Weights of a small transformer language model.
Size: 24 layers, width 384, MLP 1536 tanh GELU, 44.6M parameters.
Architecture: biases, tied embeddings.
Training: 360M tokens, 3033 steps.
Each number is 500 + 40 x the weight over its row's rms, rounded and kept within 0 to 999. Layers, rows and columns count from 0. Numbers have three digits each. The size before them is the row's rms in percent of the matrix's.

# layer 5 MLP down (transposed), 1536x384, rms 0.0717, rows 1103-1136, columns 288-383
102:535491478512476506547523491507477464512475537532590475474500491528521460499450600490432423522450510470482494529513549483414557488565495493516484515521470446501500537514578559488501442464502528483451534519514477502470500454449526516475540574458488536570486476530608462468423527571545476461
098:493461493486490491542490513490460465512435512421545452559448506526498496558521490469540558505472545511453473510510565482505548485501482568532572464453465477476500460512524514506522493533536469433496482515517518498493599493475549457479520525538528502500407445499463491515469487458456518563
105:430522494421553472514506504477516483544481475481512501473436583451468515504536536493546476543549529524512537501469473433451540438510459443526473508485535502565486549496449557533526500482546473474437501437523450517544476527475498430476526586544502564460475495431489478508501497533481554452
095:477473541554520543525507463493576460443518540477520576546566592475463482461556484523555435493423427537566466553511516465464571428522491535497542474498511499551593545558455463438493512434500537496466504504505483493568466511542501551545484449491512484491500510579541478572527495553519537455
108:489513472514428453508549547465544495463514459435468505443476474491554536474505518558487518510532464534557441539485537583505507543517527523527423499409472531462529500488486480485479543540528542449463528425476552531533513516511501562467514479504502457465448461474558487438498513548508476462
102:451467499575466534489528499482491527502463506464510463561492555493453498462525474441546489520471421503520537543521500536501423503532434483514411558522513538448441494512550464494551516533467509481517557546542497557547454518535497518427476454492498537512533474469498492520511500483506580504
104:511465447551442431414488549546483548477497490476498480477471498543431526429494503423523533399509530534413559476522503514431454525433517419521567495503495509481498475446468527535544454482441538506484496556535476426497509600457501471555462481546416482529544502484587466474469445502457498571
105:457489520537517507509582536496466475484493602475478480523530480509511553528506450492560447523490511519504466521490522530497486525547533484620470503410471562505525506522457492507523541542455470483464534487504515547530512505544500517505540535489570416524502446446439484537509494516477526475
090:507569462494488440516503538536475465522493533459403513489509516469547505529484474580540554547451428508510463483548456494521481465516472503473462555449535537550556512528507527499475482544505490528562461435521487535578549554519450547417530449560533464433475480492541563545475534497485464495
098:454430448501543559506500516542520499514483519498447471509504569500523566508526510528422559557429417450520515570471507482528444500475481586549508507477509604531473537547525505556487580497450461500552546489532475515469502481487507566511551483497478536514498440557503542501474518517470524533
102:516468551504453488511503486543480450484541526518502442492504562491542476476446471512468503512475482562573537519534503528455486462559529528550519528567455465579443536386443478432506579443558547517454492523456507476528491405508532518437508441487513427540477508452497457499538548550586444539
097:469487520481417557444429433469469485450584553537478522479508447484491513435535514530457495505474496528477522495452588451467467498513495523512537455558460488391514464526428477569458544537510523488447473559483502480508551535477480521448532487440516443434506485558531475485523474520454511507
099:524510519437523553556472499562498552528487513510447594537497525442530485521518477452543499536511448474501539493511516521387590556445465502443499457496494521517521508548492506454520465443538496576439522451514532502482503594504486529452449562537490502520545547551480568506545419432467497444
096:502575502476443562526521512506475470480517487473430508460501495471519470556529558483439520506456480508519530561467566419525499451515539481536463566517457591437437475458493479427439475487613497536520513469511422499542492434454550564448450505545455449453530526475573526429446469490528514405
098:479525484447534541535491491538463530472517543520492494451499471484415509561456509589445528492522527509587510490492562437511451468490548492476514467496511541492470427555464537525500474477553480519460582515500546486567527570531503525471517481439559518446597446518495524492522480465453493493
099:542509511535509495458487421498533505481564517513533512549567421585480539538515552497503534548509605568476502544471495487519490535478519551515461534516542509518436495450551480549487581522522509513543520546525450499414525557522512413501482471466571495566463496508474560493530390512488529445
103:486518534510520482448472470419475519548498539439448490496503485530533550441503584386515588462471512449456538558480491504463537494509434469480452556430508450423414525500466526496519473524473510453437445505538468513588511466509442562493504542531491528582538499392522515530486538523446487554
101:502569516491449512444485523456440481501465498411502570485524448457578477480569546463495446546567489475526513492558525506613518529514526470473497534526485500502437501529534479476523488435534549468514486516489490545557484432570453439431583517446520477435519521474488526476487494541550534491
108:582481384463504477545484546538505447491506472462436472482466511517530478487554513515511534528500449496566478562502490524553489558500594502462512529466482544549468590563465495528481475550466496475519437463519505586521456531520494572462507447508523504528504495501507489467527442506496547537
094:538455405554468579470573496494533485524551508542527488470502524493490565497476510524500491536473491453508533507475479475549517526477438498489500465480543438428433440481505482453539502503544557530427499526524558544438573482431496448527476518474537447416484485584498499533474500484525484508
092:520538416467519483471411514474517540522477546531500473571508558459535454460488538468562488572549479500495499557525441526483556478466443467490504475487530483518506497478490555475466384460488511464499522439477487516499492509517453497480461476427513462576475454530516501518452524530550575474
097:541490522513522510553440522564517549481558531432469525466449525521537553503500478513522479457474469457485479531523567478567457473438501530471440501429525473522542452522584435535516492475491524522465515543520503502478483541531576492509560487557413442548470485451465467444499391508403490530
091:523541470534475530493437437428589498390488502472538548475498538468507488460403526520473457543506579491502508442458531521553520493492459481476562498466522547417525480499524530451455533480518470478496444535491486435503554502570623447529435534481576546508439533469465557506517528524431475493
107:494466519502557476484568448439482458550491547533524492462455483500518487540525474500478485431470597504536544489450551485588505504503464430452530483471530478405490517525480555472438587483507506559528520492447562515479483556507527586464450522532464463504429485468557537492416475472505532479
103:550508520530495528498469467463499552545524468465508510580396543492451452469505525523540453454427529583538394492510510459442469489526454470450521516488544490526520529484439476524445510533468426452507548531487453532482523520517458530537491488497560473475554532490493484516440444514527505539
101:468480550540442485534549528476464487491540503426453529552510498583485445512494488478445570450464510511510565523494437493466492561501499446531480609541509501488518501504465461527464494518520509564427524469506527458535492531465561496588427477505497470505453425473531497511448497505499458447
088:531537549525457540451516466518548479467495566464433561528519535469591506512462525519475430530501534545545525462575454547535485524490469453453495528449473445408508475549529496493572497459448490511521555458525535476507515427497515483512519551536484444452485540502583562468536468482514500529
099:572499445460519511470545431458490507487498465489544429473418432522506524502579563506538563487472459519499480470516557565495545537511433498446479508482537593504551511502417494501485483467483587437485540530527450437479512572491535542531532477522512575500512501466554469506539510488472415558
102:533592491514515503508480429467550413517494513543523504461495478498563524460473592562454475522510432513451509500498492523519516426477510441495454510482502480424461477487422446497468510532567423472524536440473534439588511530521511426482497500490484495487456426538487487447447487500528545497
106:538447497490473518538569457522473506474467524540521506496509513479521442550412518471508404511562488475519507498489504513453498487528525433484464514500428501410515477531499500466528434393467501473455538485477467446431488414538528476466496470481498511551502393515492536506529494501491455449
095:490524515415516492507535561593591531443498449511504499485460467571510417585513468471549512521406558499575555541455493497464521502536451487555522484510502487484464554477526546535499461476534511506510456509472439490478424526434446450464550592450534518434502546507527502458567496494455520547
109:456549530538521507498450547523473503533452475467556498493512500475502441530479532448432523448500499485610569514529515506478529418467502492492514539424490475474545494483537489520414523463460480457513530585482617549409477422460521502519512530474523547462478487446489513446541543545519476419
108:449527413476523474506544475436452448497544542574507449472516500483473459441545496434501491513518464420447533475519566548476469495545545489549480442468491551386505483488516505469545563489442482538431516515499524515517529472497539557467480526490485587574504574534481429539489459497463489460
102:534525550498531478519469538453545516465493460497466454603511407537475469489521513456479466503516494473528513492473510421532503509478469514483484466515529493537501502456521498560578516534479453466480533557531514572473531531437478546570515504425439507585417500493531483566515494502504526505
# layer 5 MLP up, 1536x384, rms 0.0816, rows 1104-1137, columns 288-383
099:515477498492483539424520519508535481497551472500459491540520517593558548480462461494472477569518436475502485515541485548424442499460501488538495438475467500505565485523464536590475473471503468487508563485408582489493564523588517449492534539447523487463505471595577547589476484506469524507
108:489505570500495539512472539559499455507491453448561498475457520526460534428482467452514567566488484501501506545484451386518474535526493574516530532490527503537455467500524466492507405507438453560505558477532529569488501529470506552530514453470475463558466454512460529482519487424557491571
098:532470562469462462483517533575517472517524505502493575488453471452491547510407499462443539536540482542505465531453471518467473529571472505441572582514495494498516553536548490498444476529402453550495531460509476550398507508520544525430457494449461517513437490510446525463490528466495497389
102:494517467527519472449506452520485538499504535474523516477485445482504465525475582528503543569404443528544448555491440376397493503552399536449463497498529540496454540513529501477480436490483467479514467532521465549503505483532456476568553497524531524564561417533531452489488494491534493515
100:532501456509506505469513526474437438510527520482529587464503537534444547442523450477537501469522444495522519500532429496521508513558541506480506449543516467459472535528432555513529416487491504551418431516434537483500497486437481468519493547492534524497497515503534427469499512537538483489
110:502540443531510551483480489500518475506491439459512573567493510508473534443467451497515433488588502520494590514517481563497458497480533503488553527563462459476527535513543474584520525522442508492541542475559492522559507526426539485596484474454419528495539484465466513507488523533485489530
107:429486541493529466572540521466514515555551507505465532435502453502482492569522534474566537489432499509440437449545519471514527473504484445517432497527561453451492422541500544482515492510523549488483460548511595488496531511544505447486516482484474510425424477538487445542512437422476501423
101:529460577489448585479484430510511535460488560513589428482468442543441469557459448494507460511609551553457535428470493533509526441517504548505427553559520472499473429449450432503532556505494545534495554545478470447556488507474529504514391573421421485502537558474463453446527468486576546544
105:522489485522504503473507526481536490448463437489514557514483491528455467479406490496489460468476416476522563527452535501469539479472482511502504494533502483513510489537492505482428476484535484479562510513532492480525526479517572497480457467501493446514505469506449474469471450583529553491
103:600563509528481505558498489423455513521519527562496494497508539561538496450442526483528500472490507434515571569491453531500416541513562632513477511628509466528447522447523450493528569508461517562507550470446484527462562483480518441466536496525543487510522537524560491605530510540560514543
097:486505562494495461436514522505413547520522532469461477487503526489528479462506470511581490560538482539534464499515559512502501476485550549546446496430516483528504530506485441511536512445483464559493524516464461566505473418512455482505466467555475497450506496590458483507517502502518477436
097:515549516456447553477456538510467525500513547467468499503556449459442507458440514522560489556459452482508501490470502408525502502485471383447529522505532507431532558534478437569537486467482530520524599462485550487521526445529502541466450475497406585444520501489451532519599465403525484542
101:511501440460483529517381452481491503444541529461437488498505507478529546524557452469489458535512548520481460525492561454571584509533519519464439507482517559490468599422574494573440501548505506510500558473550453513449451517475530455456449527498448470505528470601490500521501501449518504506
099:455498525495517484477533538468462458526500544456458421501533427459488481544446483484532479551609548554515483528498464527466452559536478429410532518551548466445526518508492531480487513538465466553473497533523468559533427440463530492468544483513519472461445521508510509510486502491540523472
097:459431486494554530538440513481478526466452527527482445476420542477514452444487427561444526491524449478466471493492539486490503409497500458487540550522559508524560551561417517498541443453487526490405496462452531455513497443506462496514544522514441487471423559499496534520467529488471490566
109:472454547422531534455463490529482477481426499466459476458517526492520455428469548432547480531468469509581463512459476500522494485449499503535466501536503487473478509438424473478451455447517508552499487479502480496410607469514470422473507570501532506489495520523474540478524546480502561465
096:476551455527571562459462515570501504518471505502464519507544464484532574541479486426508499448456480521556543505442510530457496503506463497516499514526406502532459506452554446477579491463471572554485519567504476553503471507448500478594469462474515527511486561525435461511476492473547517595
115:572472538434484496558513494414591511478485475499479559454487467542466513508441497524448459430516499496479480497481515521524456477468491511494481529518492531443438463508511525611574474543499502492422451412468473443508561429531545510518472541491450550407420512538538530412539451474523472482
092:505504539507508487514464421507516546447590478517409484591455504494529584450446484499457542503458439542450426426488523569460452549605495499490512429520388447474469450535464506531488481467479484451550537493480511488495454481566434466419441500468481500499526486508472530456560486484553462519
095:447445453534449503456511451531571464549477514489569485475584539473464475528553526490503532490504510512473513470566437428533495481503456514494438522530458529467542519435534466573545488533508477447563448441547563499480512497496470451492524535553546416474465460592468558516526555567483541521
099:528450475546544447545464524576449598450542418467456509536387531484462533580436559558559470427523525511451513539513568508533439525500517439465529499532467518575487490478470523438417530463499519482461464534473498536527528466585533485581511486482459440546608419455525527491551472483531497493
095:420503556538480491543578585478436481518520481535459487471499484539509491419466500491440511514459580596473547535479515538439521526412517486431493475529479500563571528506483541551523484509475482527466533538482531645477503482535475528525475501506553474480449535563563489464515510483444541542
102:431516444522535510498525493514433428569474477453508493507508480508532464487545476482465486405583495515471469480476472495606487466469507487488526512529504527455436468522437524406517519516495529464482544494511516432531518453537542470478469509500464506467490508529523518466520485498539451472
101:385547455444517487510508473435434484524528458518561536477575541533559497517487592485545482584587508469563525536481563484486497438542540400430422463550425547517596455546475513515524484521554488509465516505482436428433509463549437486533528590516505541466464418530467529538501531546496506469
093:520473473436515519473526460487490472457474493462496488523447477560498501554492417465506531532444523536530553502507482522467485442558529503545539480496491495476540450457468534458567485570485524504386456568501484528578535514526500470490432421441426520527427462461515468469460482499506559482
093:524431519538505457477458487527501438511514511515453530408509425501571473557542529465525585490473538461459554469484541432452434491528534490520500396436466538543454472464449512432470488491599529461488478479516458483423518489513446400479505507444510418464481533492485509395445526480529487542
100:494560527558526453525465519495436460505514437518516536488512540502533482468504491493482460515481513494550508537541454459501425609487560432551435504530523569478524494538523478517500461472518460487494482518498451475523487528506495426484521530497508496477485461521464566426523427489522425486
101:472448555495422524541510511485468496509504539504537538514531509512523493510509603511544479544511505510507524543405454480461511486528494503462520412487508420511504506581610530491558494494467529533484554529519570531488491544478523558465525545552520580469480528449501470488546505473493416557
102:486401469443441544514460528502556481539455445511582505528526504559511505439449508487529562522481380529547483523488487473502493474504437484463543539572535530491508541425558487558527537546546484506472521425523552550580517508466605482556529434522419482453615436467488591477541469505569547513
089:468483540527478548514485474525538545441475486503520388500487527502455497478535546515556432506594504435472477477470576409462513550471515538511509538488534555494454547475524524526519469416487506511528537430416507484495506505466472579500471464537544524510422551477492534534528478499517478579
104:563544541571519428468430546502536570456543545505513520493456513531557512546547520451508414511481472454434524514474496530477415510473567475535488463606451442535564484529509523464489515497541443462474541479461456575494593478502498532537513533488478456514467445557528475491484546487505467610
111:422450430459490495537429540499469469484469545489536481520502470482496489481530514526479466503476519484621517554512506418481468455438501423523526472502503582484495465560502504487456495508577464525478516518399457470479490497502521491459547478484493613603479522504433548483513444514507549451
100:509502489489493478547435490503615452454442560475498529539508540552434488577504484523446536528540489544491552489497563451507516428506575511500441491484496504556508507443501465413500504477506540471519569511451464519462492519478487543530454491446484481486503454485451500515480550502468478472
098:513532509500477592583448447497528456482483486503532566591512505585528472419475432495553485427478456455527421581504528496476451461548550499440498507450505501461524497538465515463476469576432467563493565489482471429556504485511466479441440553498556470455450472516477514484599462388504488496